config.yaml
positions: "rope"
attn_scale: 0.177
init_std_o: 0.0
Each number is 128 + 24 x the weight over the matrix's rms, rounded and kept within 0 to 255. Layers, rows and columns count from 0.

# layer 5 MLP up, 256x96, rms 0.201, rows 19-54, columns 0-95
[[169 170 110 122 126 122 151 108 140 173 124 111 128 123 109 137 149  94 103 162 127 104 145 154 121  83 162 138 106 120 148 127 127 100 117 144 154 132  92 119 145 130 171 121 154  95  83 109 155 136  99 152 120 135 165 130 115 153 155 140 152 124 125  95 121 144 119 136 106 131 139 106 115 109 129 138 102 119 176 120 141 102 122 132 141 163 117 166 130 116 113 138 159 148 110 158]
 [115 167 131 137 115 123 125 119 131 140 155 103 121  82 127 122 184 106 143  99 127 118 136  99 129 127 148 134 159 132 123 107 155 134 147 133 156 111 114 109  93 114  88 108 157 121 126 141  85 139 123  92  89 110 177 102 131 134  94 122  83  96 158 140 126 160 124 168 152 119 128 115  99 143 126 146 153 136 151 133 184  91 131 174 122 154 157  96 104 135 113 117 155 140 114 127]
 [169 117 130  74 114 132 126 101  95 152 124 143 137 109 136 146 155  89 151 169  94 117 112 148 157 145 157 160 105 101 110 127 112 156 101 123 102 107 119 157 112 127 136 150 138 164 117 159 118 125 120 110  94 161 200 115 113 134 170 156 128 126  94 108  98 142 153 102 157 136 158 128 151 132 126  90  89 164 130 147 114  93 124 132 136 119 136 114  95 119 147 134 158 132 156 111]
 [121 109 106 123 129 119 103 114 123 123 168  91 138 132 136 155 144 149 141 150 120 104 150 165 147 108 139 145 140 133 134  65 155 172 115 190 157 137 120  95 113 175 114 110 135 134 154 144 194  90 175 154 103 138 127 103 120 135 119 153 103 116 108 130  92 139 164 133 116 122 151 148 121 114 125 142 138 128  90 113 138 133  93 156 122 157 117 160 124 111 130 137 141 151 100 128]
 [127 138  78 133  91 167 150 146 128 186 124 138 116 134 140 100 168 151 124 152 135 122 107 149 126 107 115 139 142 159 163 160 101 137 103  90 137  72 109 118  98 118 138 132 141 133 128 139 111  92 184 135 119  98 115  92 160 165 142 144 119 136 145 130 143  92 119 133 171 108 138 109 163 145 184 133 112 126 128 124 117 118 142 123  98 113 136 121 152 131 102 118 156  99 138  96]
 [ 80 128 126  68 115 112 118 108 149 130  92  83 106 105 120 120 157 102 137 110 141 135  90 142 172  90 130 141 115 159 132 123 131 112 102 153 141 133 125 131 146 115 146 156  86 143 149  62 160 112 149 105 140  95 104 140 136 127 137 156  98 132 128 120 127 117 119 173 111 133 121 140 142 114 127 101 136 107 137 146 130 114 132 138 144 126 141 103 158 169 125 141 111 193 157 144]
 [107  89  90 106 140 145 133 118 138 143 158 102 172 149 114 142 124 140 133 103 106 120  87 101 142  92  84 156 189 123 118 127 129  65 123 120 129 134 107 145  91 159 143 161 105 108 186 138 115 105 133 172 151 178 110 178 140 125 124 156  90 154 152 118 123 109 102 117 168 112 102 105 116 142 115 116 102 132 145 150 160 144 103 166 149 133 126 108 152 126 154 144  99 124 136 130]
 [118 148 132 116 115 115 167 143 126 180 116 112 127  93 128 135 169 107 131 125 172 167 126 149 104 147 150 123 111 167  79 141 135 165 132 135 122 136 117 142 101 148 126 142 133 137 142 115 163 159 121 124  70 140 136 143 133  81  94 182 161 132 146 131 161 112 122 139 105 109 145 144  83  70  63 144 142 116 198 104 129 121  87 153 133 136 146 118 165 107 124 114 131  97 182 104]
 [128 128 144 125 157 141 123 150 122 117 122 127  77 125 144 140 171 123 117 168 141 122 146 129 156 122  90 151 139 175 149 107  85 120 169 138 121  94 125 156 110 143 116 130 134 104 108 164 138 143  97 109 111 119 107 130 163 100 110 102  86 132 100 144 149 131 117 108 120 149 113 184 138  98 151 107 173 131 105 143 156 112 160  80 170 114 117 122 144 120 150 100 131 131 155 106]
 [140 130  76 157  88  90  60 122 112 131  91 136  91 124 110 141 152 112 106 124 126 120  85 147 121 133 133  61  80 163 132 144 106 132 115 133 182 159 112 111  99 127 119 176 142 105 119 132 139 181 118 120  87  99 118 158 157 172 140 149 122 115 100  67 127 117 130 175 126 119 157 147 124 137 157 161 137 158 145 162  91 154 135 166 137 127 139 122 140 134 105 105 113 148 158 155]
 [135 146 117 123 149 136 176 111 137 101 151 100 140  95 123 160 152 124 129 120 143 115 167 135 138 163 159 157 115 153 161  97 124 133 166 148 114 144 128 133 127 124 177 107 141 108 151 121 135 148 136 139 128 153 100 137 123 112 195 142 148 136 118  90 116 145 146 143  85 106 104  60 116 125 127  68 150 115 111 130 143  87 146 140 113 140 114 130  96 101  80  90 114 159 121 130]
 [152 111 133 142 101 113 119 118 111  92 166 149 131 135  96 152 129 188 149 117 141 139 140 105 145 130 123 149 152 176  66 115 136 116 146 129 177 133  91 136 148 155 154 174 132 154 137 139 116 159 120 124 148 140 122 128 201 142 148 131 110 115 118 120 115 134 120 139 137  87 162 104 113 139 150  94  97 114 126 107 131 171  79 130 112 140 101 122  98 138 142 124 143 124  93  66]
 [110  80 110 159  93 121 105  86 141 133 139 109 128 139  75 138 121 147 126 116 112 114 131  73 134 163 138  85 154 105 161 136 110  98 129 135 134 116 151 127 127 183 138 135 148 124 141 112 116 146 169 152  88 124 141 166 106  68 140 141 108 129 160 127 132 111 146 149 157 116 104 139 123 146 142 145 167 135 150 146 108 119  95 173 143 165 138 167 124 127 146 156 141 112 140 121]
 [111 131 103  94 131 118 126 118 147 182 136  85 133 116 109 127 144 159 134 153 167 112 139 151  94 162 169 143 140 166 118  77 125 167 120 154 173 139 126 136 125 137 104 160 153 138 164 123 147 152 105 111 124 153  74 154 114 118 197 102 144 142 111  55 138 182  99  63 137  78 100 149  98  92 107 117 113 103 126 189 176 115 124 128 127 145 108 142 129  68 199 107  94 117 122 121]
 [104 124 161 142 128 127 144  91 123 128 147 127 144 151 132 144 116 100 151 142 119 120 142 112 103  91 117 132 150 120 141 149 162 132  99 142 116 124 138 124 139 135 147 115 122 157 139 123 120 152 176 113 109  80 125 113 146 133 149 159 103 107 104 118 142 126 119 113 138 106  79 147 109 136 154 115 107 113 144 110 156 118 127 100 118 140 138  78 149 133 118 112 158 130 111  87]
 [110 129 132 128 131 139 160 103 148 157 109 151 125 136 123 152  99 117 135 125 115 180 101 112 145 127 147 103 114 133  93 115  95 123 106 117 118 150  88 117  93 142  93 111 124 123 124 110 113 127 114 115 131 103 100 120 138 135 109 121 169 103 145 128 112 115 136 138  92 134 170 143 106 153 124 101 195 126 131 146 132 130 119 146 100 130 102 133 134 155  85 136 152 147 151 142]
 [158 129 155  98 161 147  99 145 123 133 129 127 119 151 109 110 158 149 154 137 135 123 133 140 148 155 143 107 148 135 139 127 148 107 128 125 142  93 106 125 112 118 126 140 175 128 171 121 138 134 150 119  85 113 117 180 127 148  90 160 154 120 150 164 104 122 100  95 112 130 130 101 169 145 132 139 136  99 133 115 102 107 126 149 173  78 133 118 132 137 106 157 100  96 102 128]
 [173 108 124 118  92 158 110 121 150  93 155 111 112 136 116 146 103 105 180 131 143 143 132 110 137 117 122 121 134 141 123  73 125 125 128 121 118 158  99 115  75 151 101 124 131 126 127 165 142 155 127 143 103  85 112 126 167 117 142  86 116 166 143 166 128 128 145 148 160  72 105 103 125 128  84  88 106 107 139 162 116 138 121 144 156 108 111 114 123 135 160 184  76 194 144  89]
 [158 119 136 148 118 142 135 149 146 102 118 145 180 124  99  98 133 154 136 105 121 128 131  98 158 128 147 130 132 116  90  91 168 125  83 130 145 131 112 146 112 142 133 126 129 131 154 148 154 138 111 137  95 119  99 142 141 112 159 162 150 120 106 101 107 122 123 135 103  91  99 138 152 131 118 130 115 137  94 194 125 134 121 104 123 136 152 167 138  89 119 159 111 118 139 134]
 [122 122 132 136 115 109 151 133 151 125 148  88 145 114 131 131 154 161  78 142 152 100 122 146  67 151 121 174 116 109 144 131 144 149 137  87 138 112 125  96  91 141 168 177 114 132 142 153 114 168 163  84 131 157 133 164  87 196 184 127 133  85 110 146 146 127 126 122 108 124 149 127 129 135 106 132 156  85  76 120 124  83 125 100 178 161 114 151 139 128  86 109 142 134 156 104]
 [142 158 173 117 105 142 113 119 129 134 132  82 141 148 148 114 113  71 205 106 148 106 131 158 123 130 143  89  84 154 146 135 122 111 148 111 161  97  88 168 105 136 154 149 119  95 150 152 152 144  93 107 114 134 137 126 146 139 107 111  90 135 128  97 118 117 179 194 151 110  97 135 142 130 113 135 167 142 139 167 146 143 111 134 103 164  93  83 112 106 128 130 163  96 137 143]
 [119 131 158  67 127 141  87 102 116 110 157 112 122 134  75 129 159 100 115 113 122  94 130 151 107 150 153 119 117 151 146 169 168  92 114 148 134 153 152 162 105 139 105 121 148 153 124  89 100 120 161 123 125 105 176 117 155 110 139 135 129 122 121 129 182 141 115 127 137 113 117 122 183  95 166 138  57 153 114 115  91 141 147 121 136 122 164 127 149 107 104 160 121 122 145 104]
 [109 162  70 108 128 144 139 111 157 105 139 108 123 117 115 135 116 108 139 137 109 176 153 119 112 101 132 150 153 113 173 147 123 154 107 120 151 167 136 171 111 141 131 121 152 122 115 113  99 171 110 133 124 136 138 165 129 121 112 168 158 131 142 128  89 154 142  86 147 136 100 129 109  98 115 117 145 106  95 110 150 145 138 150 130 161 103 125 118  98 101  94 101 134 146 113]
 [135 137 128 110 125  63 172  98 118 162 153 123 139 163 113 155 128  99 111 136 145 117 128 115 175 114 187 164 100 122 128 117 126  99  85 122 106 132 121 174 138 164 150 145  95 129 108 132 102 128 145 114 127 129 135 103 166 129  97 174  96 190 140  80 128 124 108 138 110 118 115  87 160 126 150 131 105 172 129 158 165 126 119 132  89  95 116  93 153 119 166 142 134 117 110 138]
 [142  99 129  87 122 118 150 154 125 148 112  82 175 151 105  90 141 127 140 140 112 109 136 112 125 134 147 145 108 143 111 118 177 163 117 137 132 145 128 138 147 150 128  91 109 157 130 118 123 113 136 119 122 175 132 156 121 121 100 118 162 164 116 148  95 126 101 150 125 109 118 103 100 123 119 100 150 135 124 147  86 136 120 124 111 178  93 136 181  84 164 119 137 152 105  83]
 [110 106 128 164 105  79 121 142 174 151 100  43 139  93 148 133  99 110 116  90 124 125 112 109 171 115 115  72 155 164 118 144 131 145 125 142 125 170 146  82 153 156 134 211 138 128 137 125 123 161 153  91  92 105 156 140 126 156 154 164 127 136  92 133 137 125 120 122 145 132 147 111 144 129 137 146 102 125 129 128 110  99  96 121 171  96  87 177 142  91  75 117  98 128 157  94]
 [118  94 128 102 143 142 142  95 112 135 133 135  84 121 121 132 120 160 115 138 117 153 144 130 154 123 153 137 119 106 150 153 121 160 130 115 159 159 172 138 118 154 119 171 140 114 166 114  98 122 142  84  75 160 148 153 105 157  99 121 101 113 137 102 141 132 140 111 144 112 123 118 126 109 160 138 137  93 111  89  87 132 115 114 103 105 144 175 135 106 111 165 134 140 130 177]
 [140  71 102 108 117 149 159 120 158  99 129 106 119 102 108 136 107 149 160 106 129  89 145  86 107  81 131 142 126 165 105 139 116 134 159 137 105 149 113 148 128 154 126 141 113 132 166 124 119 150  92 126 117 118  79 111 129 149 131 173 152 150  93  64 140  73 134 143 177 161 126 119 143 162 133  80 145 148 105 127  92 144 102 135 141 123 124 167 197 141 169 180 139 169 158 118]
 [113 110 110 143 117 141 120 124  76 107 159  89  95 129 114  96 137  84 127 140 137 120 153 101 166 100 136 126 146 106 107  73 137 153 124 108 111 130 120 126 158 126 148 140 172  75 136 145 108 128 107 156 132 101 156 116 117 175 114 115 147 106 156  89 109  89  96 141 145 124 152 134 132 137 130 128 100  88 106 144 134 125 116 108 153 115 108 145 132  97 130 117 127 103 107 146]
 [127 104  94 115 131 124  95 130 145 151  86 121 135 132 114 133 129 170 128  95 129 119  81 133 132 122 125 152 135 116 112  85 120 111 117 117 112 132 127 136 111 151 161 142 140 130 124 131 115  87 109 131 123 173 119 146 146 147 102 151 119 101 162 106 156 148 122  99 104 122 111 144 102 135 142 163 136 138 114 188 166 122 130 168 129 122 137 133 171 123  76 119 125 126 151 106]
 [ 74  75 137  98 120 141  88 130  91 121 141 138 185 131  87 102 153 147 138 177 131  64  96 148 162 135  71 105 107 125 163  84 132 125 140  97 132 142 144 111 119 105 107 118  97 114 117 144  97 152 174 118 148 138 144 148 125  91 131 159 121 154 106  82 141 141 151 172 152 127 147  91 109  76 154 139 107  98 125 154 132 147 144 126 130 116 146 122 141 112  99 130  91 124 120 121]
 [120 146 119 142  96 136 129 140 176 131 131 103  99 132 110 145 135 144 115 123 121 123 145  79 122  98 134 107 128 130 153 121 119 131 177 141 143 129 115 147 124 181  94 129 145 175 133 109 129 113 130 121  97 116 155 146 174 166  97 150 154 100 146 106 116 134 115 118 186 134 110 136 125 115 129 105 143 131  55 138 143 160 120 117 146 106 149 152 129 134 121 151 128 114 111 106]
 [124 155 128 126 108 154 131 141 149  98 112 148 134 132 148  86  95 127 132 156 165 133 109 151 166 154 130 144 126 120 139 118 102 186 117 161 124 151 167 140 125 110 150 168 143  89 131 192  97 174 137 127 136  93 129 121 106 143  93 127 154 129 114 101 142 158 145 169 134 100 154 114 139 105  65 118 114  91 177 137 138 141 110 106  90 149 145 166  83 156 126  64 136 117 100  88]
 [158 133 161 132 110 101 145  98 145 152 139 131 133 138 180 112 149 136 145 132 150  92 144 112 140 148 109  76 147 154 139 153 152 120 124 114 141  95 133 129 120  85 159 133  77 123 150 179 111  89 147 115 135 179 120 149 136 142 146 137 103 178 160  55 132  98  96 163 122  73 117  79 132 125  82 102 150 149 114 113 142 141 145 119 119 114 160 130 132 126 144  99 140 149 108 121]
 [132  71 133 159  75  89 114 131 103  89 118 117 135 131 137 145 122 132 120 133  89  87  99 144 141 114 188 138 132  98 120 127  79 123 115 149 146 146 127 163 108 124 143 137 107 156 158 126 110 122 177 115 111 128 182 124  92 107 116 144 129 133  95 124 108  98 120 115 127 139 158 130 157  99 109  97 126 120 173 140 150 133 120 130 172 111 121 136 139 117 159 110 156 116 133 138]
 [ 67 103 114 117 131 118 114 148 125 133 149 102 176 120 125 165 125  86 105 127 145 138 126 123 150 171 117 172 101 148 178 151 131 162 107 106 100  72 146 124 124  91 112 183 110 150 160 122  86 138 137 143  90  76 141 113 197 114  84 168 128 153 147 155 169 105 136  94  87 113 129 127 109 132 132 145  97 110 113 206 145 107 150 126 152 150 100 147 131 123  89 135 151 128 133 152]]
# layer 5 MLP down (transposed), 256x96, rms 0.188, rows 19-54, columns 0-95
[[ 83 142 112 132 158  90 135 115 162 145 134 143 112 155 107 145 133 125 125 118  97 158 102 122 115 165 132 107 134 126 110 131  89 130 162 119 176  85 147 102 169 103 112 106  98 150 125  97 150 126 103 109 146 162 128 159 170 124 154  79 110 116 120 104 119 160 117  95 136 119 130 126 131 153 114 149 143 126 129  84 135 126 124 136 111 161 163 118 125 152 152 130 126 191 126 140]
 [131  96 153 146 166 147  99 110 127 137 107 156 126 135 147 118 105 143 129 127 152 111 135 128 102 146  85 128 138 131 143 161  93 137 121 126 115 123 126 114 148 137 153 168 131 122 126 133 163 116 164 161 163 140 116 183 122 129 114 148 136 138 123 121 124 129 129 165 151 143 100 148 130 145 140 127 150  84 125 128  90 163  94 144 154 135 118 137 155 166 147 159 134 112 174 121]
 [112 146 116 132 152 126 136 174 140 115 159 103 162 154 108  97 109  97  82 100 144 123 116 110 102 131  93 112 139 142 164 116 147 146 136  71 140 139 106 115 148 112 105  86 149 103 178 144 139  97 143 142 107  99 131  89 124 106 131 114 142 135  69 161 136 139 125 121 156 120 106 138 130 141  96 102  93 108 102 111 139 155 130 153 164 157 187 129 141 124 162 195 125 130 104 116]
 [152 156 112 132  75 116 112 139 112  95 179  80 115 102 130 119 155 130  98 102 170 115 120 137 140 140 112 150  94 171 119 188 101 192  73 128 108 107 148 158 150 129 127 103 136  90 127 139 122 160 120 130 142 111 136 124 160 112  85 119 164 168 137 130 162 132  88 145 148 168 132 115 152 157 149 123 157 142 119 129  62 173 205 130 125 112 117 115 133 143 124 151  82 133 100 121]
 [153 132 163 134 179 146 142 112  87 104 130  99 116  92 163 117 129 124 134 123 102 100 172 145 126 145 161  90 154 131 117 138 150 144 135 131  95 126 131 143 139 141 107 152 109 156 163 124 163 140 135 138 139 108 110 151  85 151 152 116 160 104 107 120 115 149  90 124 126 130  82 101 135 104 114 120 116  96 135 139 121 129 120 104 126 142 109 101 116 130 145 113 102 180 154 112]
 [115 171 164 194 126 144 150 125 142 119 103 126 164 125 123 156 113 103 140 133 147 139 173  77 119 181 131 133 136 114  82  80 148 107 165 119 130 156 171 163 118 158 110 121 151 129 142 136 105 159 161 163 123 161 113  96  90 104 179 109 150 133 124 136 145 151 151 134 122 133 115  94 130 146 101 126 106 151 126 144 101 133 136 102 111 115  92 151 149  76 142 143  93 149 139 117]
 [151 128 151 136 125 110 104 124 144 106 118 140 131 153  86 116  92 106 121 118 115 120 125 152 148 102 146  96 125 108 121 138 135 117 157 139 112 135 132 151 154 138 150 102 129 146  97 127 135 130 124 135 100 151 133  60 132 142 103 141 104 118 145 147 143 154 123 144 120 148 145 170 142 125 103 115 176 103 148 104 136 114 121 119 101  95 109 156 133 111 149 164 176 142 137 139]
 [128 167 120 149 179 118  96 134 112  99 116 121 163 153  86 143  98  96 138 137 140 178 114 144 151 147 155 137 141 138 150 140 112  99 144 147  75 157 178 102  95 115 109 126 112  61 123 157 202 149  84 127 121 131 129 134 109 143  98 123 134 164 143 109 190 141  95 105 129 116 111 172 166  90 111 142 108  81 127 132 133 125 145 169 118 105 125 121 106 136 103  79 207 121 133 101]
 [138 126  81 163 139 120 107 109 131 180 167 152 145 117 138 114 162 106 121 141 107 120 112  97  69 162 174 155 112 139 162 174 135 172  90 122 125  67 143 113 146 112 135 102 136 151 135  92 125 116 150 135 130 119 128 156 139 188 159 146 166 124 108 104 119 123 127 113 136 114 138 128 116 131 114 143 140 124  98 128 126 141 165 138 160 121 141 118 132 164 131 121  73 165 141 133]
 [132 119  84 105  88 148  78 100 112 137 138 137 122 132  84  99 164 133 106 140 134 183 106 153 100 144 100  93 109 103 148 171 125 147 117 144 101 178 103 113  91 107 102 117 168 141 101 142 144 153  36 140 121 162 154 120  98 133  99 145 150  97 168 135 144 153  60 136 151 148 127 141 169 115 110 165 140  97 157 116  91 167 127 117 151 153 150 108 110  63 116 120 109 140 147 104]
 [202 131 101 148 115 124 127 113  98 134 153 117 165 102 147 175 111 168 102 123 201 113 146 126 141 155 134 138 108 146 158 106  92 153 170 132 101 136 164 147 104  96 146 123  47  85 112 165 167  77 127 138  91 131 123 126 131 123  94 183 149 103 132 136 138  90 151 145  99 111 143 103 129 164 154 112 165 163 104 129 120 108 130 125 154 110 149 114 108 130  84 101 127 179  95 129]
 [119 155  94 129 125 134 118 149 145  87 126 109 153 114 164 128 139 130 120 141 138 145 107 101 139 129 135 142 114  80 157  98 135 132 161 138 112 115 112 151  88  92 112  96 123 126 120 163 126 117 154 150  82 142  51 112 120 139 100 112 139 128 137 131 131 120 151 121 125 144 124 163 141 153 136 125 145 166 138 176 201 121 134 172 138 135 158 120 152 133 121 123 157 119 138 117]
 [147 124 146  97 130 162 126  99 131 134  97 141 134 124 147  70 134 146 112 158 165 143 145 134 109 104 100 146 105 139 111 115 122  88 128 157 138 162  73 109 107  91 138  87 145 176 128 171  98 120  88 141 161 127 151 119 138 112 116 133 141 131 137 103 128 148 149 124 114 113 138 101 141 112 110 117 157 107  84 140 151 153 119 120 129 148 143 127 172 144  99 136 133 147 125 121]
 [ 87 156 105 132 108 108 180  77 156 107  78 156 164 104 171 117 153 207 117 148 117 152 168  82  52 111 121 161  93 180 166 118 144 210 136 154 135  99 115 108 164 169 123 152 193 136 100 128 162 100 167 112  86 138 169 131 154  97 161  64  68 140  86 117 108  94 134 106 123 136 118  86 139 142 107 130 136  98 127 127 141 131 128 124 102 136 140 168 122 126 143  66  67 115 166 135]
 [135 106 117 110 121 109 144 120 147 123 121 145 134 150 128 106 143 126 141 104 112 133  96 140  95  57 102 122 122 106  99 133 133 146 162 130 150 106 136  98 167 116 145 120 116 152 139 156 177 144  90 155 165 135 122 165 162 154 105 161 120 162 132 140 147 101 154 127 110 105 117 118 116 147 112 120 107 141 107  97 161 149 104 131 101 156 141 148 132 141 109 113 130 100 149 168]
 [122  90 129  98 148 119 123 134 134 134 126 156 155 130 102 129 150 148 138  90 106 114 143 165 122 136 126 134 139 135 122 102 117 138 153 176 132 122 120 121 160 107 124 143 120 139 128 153 108  95 113 123 122 103 122 115 129 129 101 160 117 155 115 138 156  92 116 108 113 124 107 124  90 132 124 166 101 136 123 113 120 160 119 117  99 155 155 172 123 122 122 106 124 131 150 136]
 [115 156  94 125 108 142 124 116 142 124 134 141 138  94  94 131 133 148 114 123 115  85 125 101 160 113 126 164 139 127 124 146 138 127 103 119 145 160 147 149 126 139 106  88  77 160 119 124 126 140 137 141 178 138 187 121 153 115 114 114  96 101 140 105 119 108 144 155 110 151 154 103 145 139 130 108 152 135 157 122 126 108 129 151 134 120 107 122 131  98 132 164 124 164 130 121]
 [130 159 113 119 108 132 149  91 100 169 107 131 129 113 141 106 116 165 118 134 141 142 120 159 132 166  96 101 121 110  92 136 125 116 140 138 120 107 147 127 164 126 162  91 156 147 146  80 144 136 109 151 172 152 118 122 140 120 132 165 136  88 115 113 124 133 115 137 103 138 124 118 138 144 139  89 120 134 175 154 123 102 152 122 112 119 165 159 115 130 101 150 153 126 111 130]
 [118 150 125 120 101 121 126 120 165 181 145 140 119  94 173 141  80 109  79  86 107 165 115 145 150 125 145 137  63 189 144 152 126 124 113 131 120 172 136  92  83 126 177 149 124 147 124  99  80 109 142 145 108 138 150  83 119 118 104 124 142 152 158 142 152 142  72 153 113 120  64 117 143 114 127  81 114 126 135 178 130 140 132 129 114 135 144 148  94 153 134 135 115 148 134 148]
 [146 106 112 129 119 142 120 100 118 131 123 116 108 106 162 140 146 151 175 127 167 142 125 127 166 112 135 154 198 172  98 120 116 112 138  85 126 145 134  98 144 170 155 112  53 114 179 119 179 123 128 133 116 167 133 140 149 128 143 190 133 126 126 109 109 170  93 152 128 169 175 146 146 154 118 104 134 145  91 122 140 172  90  89 134 144 119 135  53 139 153  59 125 159 169 120]
 [118 129 117 131 175  98 136 125 129 106 129 115 170 129 144 165 136  69 104 126 155 151 126 128 104 161 115 115 113 166 126 129  96 175 152 134 161  95 108 163 147 151 137 173 112 115 115 161  89 111 168 162 148 161 156 124 157  68 118 124 118 133 111 104  83 162  83 156 112 101 133 149 124 146 143 123 156 120 135 133 158  84 145 109  91  92 157  94 105 170 137  92  73  80 137 161]
 [106  99 104 145 117 103 144 116 111 127  77 152 144 156  88 107  93 124 131 103 138 157 142 110 119 142 125 127 177 120  94 107 131 138 141 163 154 142 117 114 142  98 170 168 130 127 145 112 143 151 166 107  99 134 135 165 162 122 154 104 133 151 133 160 127 133  71 139 151 119 119 149 134 184 100 130 111 139 194  93 101 152 145 104 116 141  97 130 129 138 135  89  91 153 132 126]
 [139 158 128 129 137 132  99 157 158 117 163 171 120 148 149 120 151 123 112  87 131  90 158 161 167 132 101 112 108 143 162 103 114 156 149 128 150 122 126 135 113 130 129 123 133 167 131 144 137 139 157 120 143  93 120 118 118 141 117 135 129 122 124 129 137 141  95 104 140 110 131  60 100 168  91 146 124 146  96 147 116 112 146 127 104  81 130 115 104 125 122 171 140  96 116 129]
 [116  76 140 152 123 115  91 128 119 148 121 143 139 157 128  97 115 140 136  99 122  99 114 148 112 123 147 115 118 156 171 110 166  84  98 117 120 123 132 130  88 146  96 132 186 126  96 137 126 136 145 117 180 101 132 157 122 178 137  83 129 104 164 136 125 137 186 108 138 160 171 146 115 187 113 131  93  94 134 120 115 119 148 111 142 127 119 148 159 110 124 129 147 142 152  62]
 [131 118 180 125 161 119 111 102 108 169 166 121 129 109 168 107 114 110 120 119 104 158 134 121 109 115 104 147  94  79 134 141 137 113 130 127 126 170 149 143 129 111 133 119 145 139 101 134 159 114 109 122  82 143 124 148 150  78 107  69 100  94 106  90 101 110 130  91 141 115 119 151 141  99 139 156 128 118 163 143 132 115 137 136 164 105  87 102 136 134 137 118 145 112 160 120]
 [107  87 121 164 114 112 133 104 141 128 104 116 161  94 171 142 129 171  76 111 153 111 127 154 146  85 103 119 110 175  98 170 135 113 149  90 132 121 131  82 109 117 107  94 148 115 103 179 178 149 124 129 127 168 107 128 143 175 167 132 129 166 142  86 129 153 115 172 144 102 167 166 140 119 171 142 123 119 128 175 135 137  80 135 121  88 115 128 103 129 114 120 115 143 138  89]
 [142 158 109 167 135 114 107 102 144 129 155 109 148 126  99 134 150 119 106 135 116 128  95 106 124 121 123 119 119 113 117 100 118 177 158 160 114 114 127 142 172 119 148 118 132 156  95  98 161 166 123 127 189 109 153 139 166 138 139 106 104 117 136 138 119 132 119 151 128 134 122 111 164 154  83 121 111 156 133 139 124 139 146 114 100 111 125 167 134 130  95 132 131  89 117 109]
 [149 180 138 146 114 140 153 168 113 156 120 111 144 151  97 111 132 154 104 149 118 162 149 157 134 145 119 143 145 120 112  93 129 111 150 109 120  87 122 132 108 123  92  94 153 141 159 163 116  65  83 145 126 110 103  72 141 117 142  97  83 109 138 118 141 142 134 170 155 117 127 149 130 129  98 116  90 141 123 157 160 118 110 146 128  98 143 124 115 114 137 142  98 103 133 143]
 [133 159 129 109 122 104 157 132 168 121 131 160 142 137 168 126 150 157 107 130 123 114 128 157 108 131 108 137  87 132 136 139 114 118  99 129  99 109 130 122 123 118 117 129 103 139 116 128 138 137 137 123 151 143  82 115 120 107 110 142 107 162 117 140 157 138 129 112 131 128  87 140 110 121 121 132 114 154 128 111  97 138 147 164  80 142 142 132 107 127 109 105 156 137 154 126]
 [130  97 149 120  96 120  94 118 121  86 157 122 126 121 148 118 143 122 120 110 142 109 110 140 173 169 150 124 127 128 122 144 143 133 150 143 135 142  88 122 139 141 119 121 128 129 149 130 117 135 135  96 140  90 125 126 106 121 130  84 112 122 147 134 140 126 155 146 154 114 114 118 153 106 124 119 132 113 118 109 126 111 101 112 148 103 133 104 119 150 125 157 170 105 136 129]
 [168 122 141 115 103 154 113 144 136 137 116 113 153 146 157 141 143 178 107 116 114  94 122 135 118 129 164 131  89 115 148 146 152 102 156 145  71 116  84 116 133 116 121 140 141 162  84 155 195 139  94 118 148 118  98 145 124 159 164 116 127  87 143 131 109  90 127 145 118 128 131 123 151 132 163 150 112 112 127 128 112 137 137 126 152 106 123 109 125 189 107 109 199 103 125 141]
 [164 127 127 109 136 101 146 113  75 143 132 120 144 137 137 138  84 110 144 116 158 130 143 142 163 127 129 116 115 150 140 171 134 150  78  88 162 114 101 116 141  85  90 154 159 138 122 145 112 137 149 100 111 125 118 119 140  80 141 134 114 115 130 163 110 131 141 111  91 141 118 117 155 157 116 141 130 127 141 164 111 121 131 132 117 162 152 107 137 128 187 131  73  94 122 100]
 [147 153 118 139 124 153 131 125 108 104 132 123 101 121 111 154 123 131 118 150  88 146 124  81 114 131 110 113 105 128 146 174 161 148 129 120 168 126 107 100 118 141 133 115 121 100 152 120 126 133 134  76 109 132 149 133 155 136 143 131 116 131  96 133 123 140 128 107 155 114 130 154 145 116 114 136 122 118 113 140 155 140 101  97 125 158 110 111 107 102 126 151 149 128 164 127]
 [132  86 152  88 118 111 167 164 105 123 185 128 115 102  84 138 125 122 133 115  99 136  88 144 104 124  97 105 139 115  97 116 148 120 150 109 166 114  87 108 101 151  89 118 135 119 154 137 175 111 134 146  88 131 104 120 104 102 115 114 158  83 115 131 105 131 119 146 132 140 161 120 158 146 120 125  87 165 154 175  88 155  70 105 117 125 131 108 128 116 118 103 152  97 132 135]
 [108 124 169 135 192  98 122 155 129 168 101  83 134 151 184 150 103 153 154 137 181 137 122 129 168 170 135 134 181 113  89 162 109 158 123 118 120 137 137 100  95 124 137 119 162 130 133 164  89 121 121 104 162 142 151 113  57 186 101 130 104  88 130 167 149  98 121 128 116  98 111 144 115 136 134  80  97  83  84 121 137 119 129 107 106 119 124  84 127 125 102 128 164 146 155 140]
 [137 144 167 102 170  92 161 194 112 109 138 117 102 174  67  98 136  95 157  80  93 109 117 114 145 167  85 138 143  88 157 141 186 104 140 139 130 155 109 106  89 126 108 146 127 114 128 114  88 105 133  96 166 117 144 142 161 141 109 128 103 114 107 125 131 124 137 136  46 125 168 143 133 156 106 127 150 140 120 113 169 123 131  91 136 135 120 121 105 105  83  94 140 120 132 164]]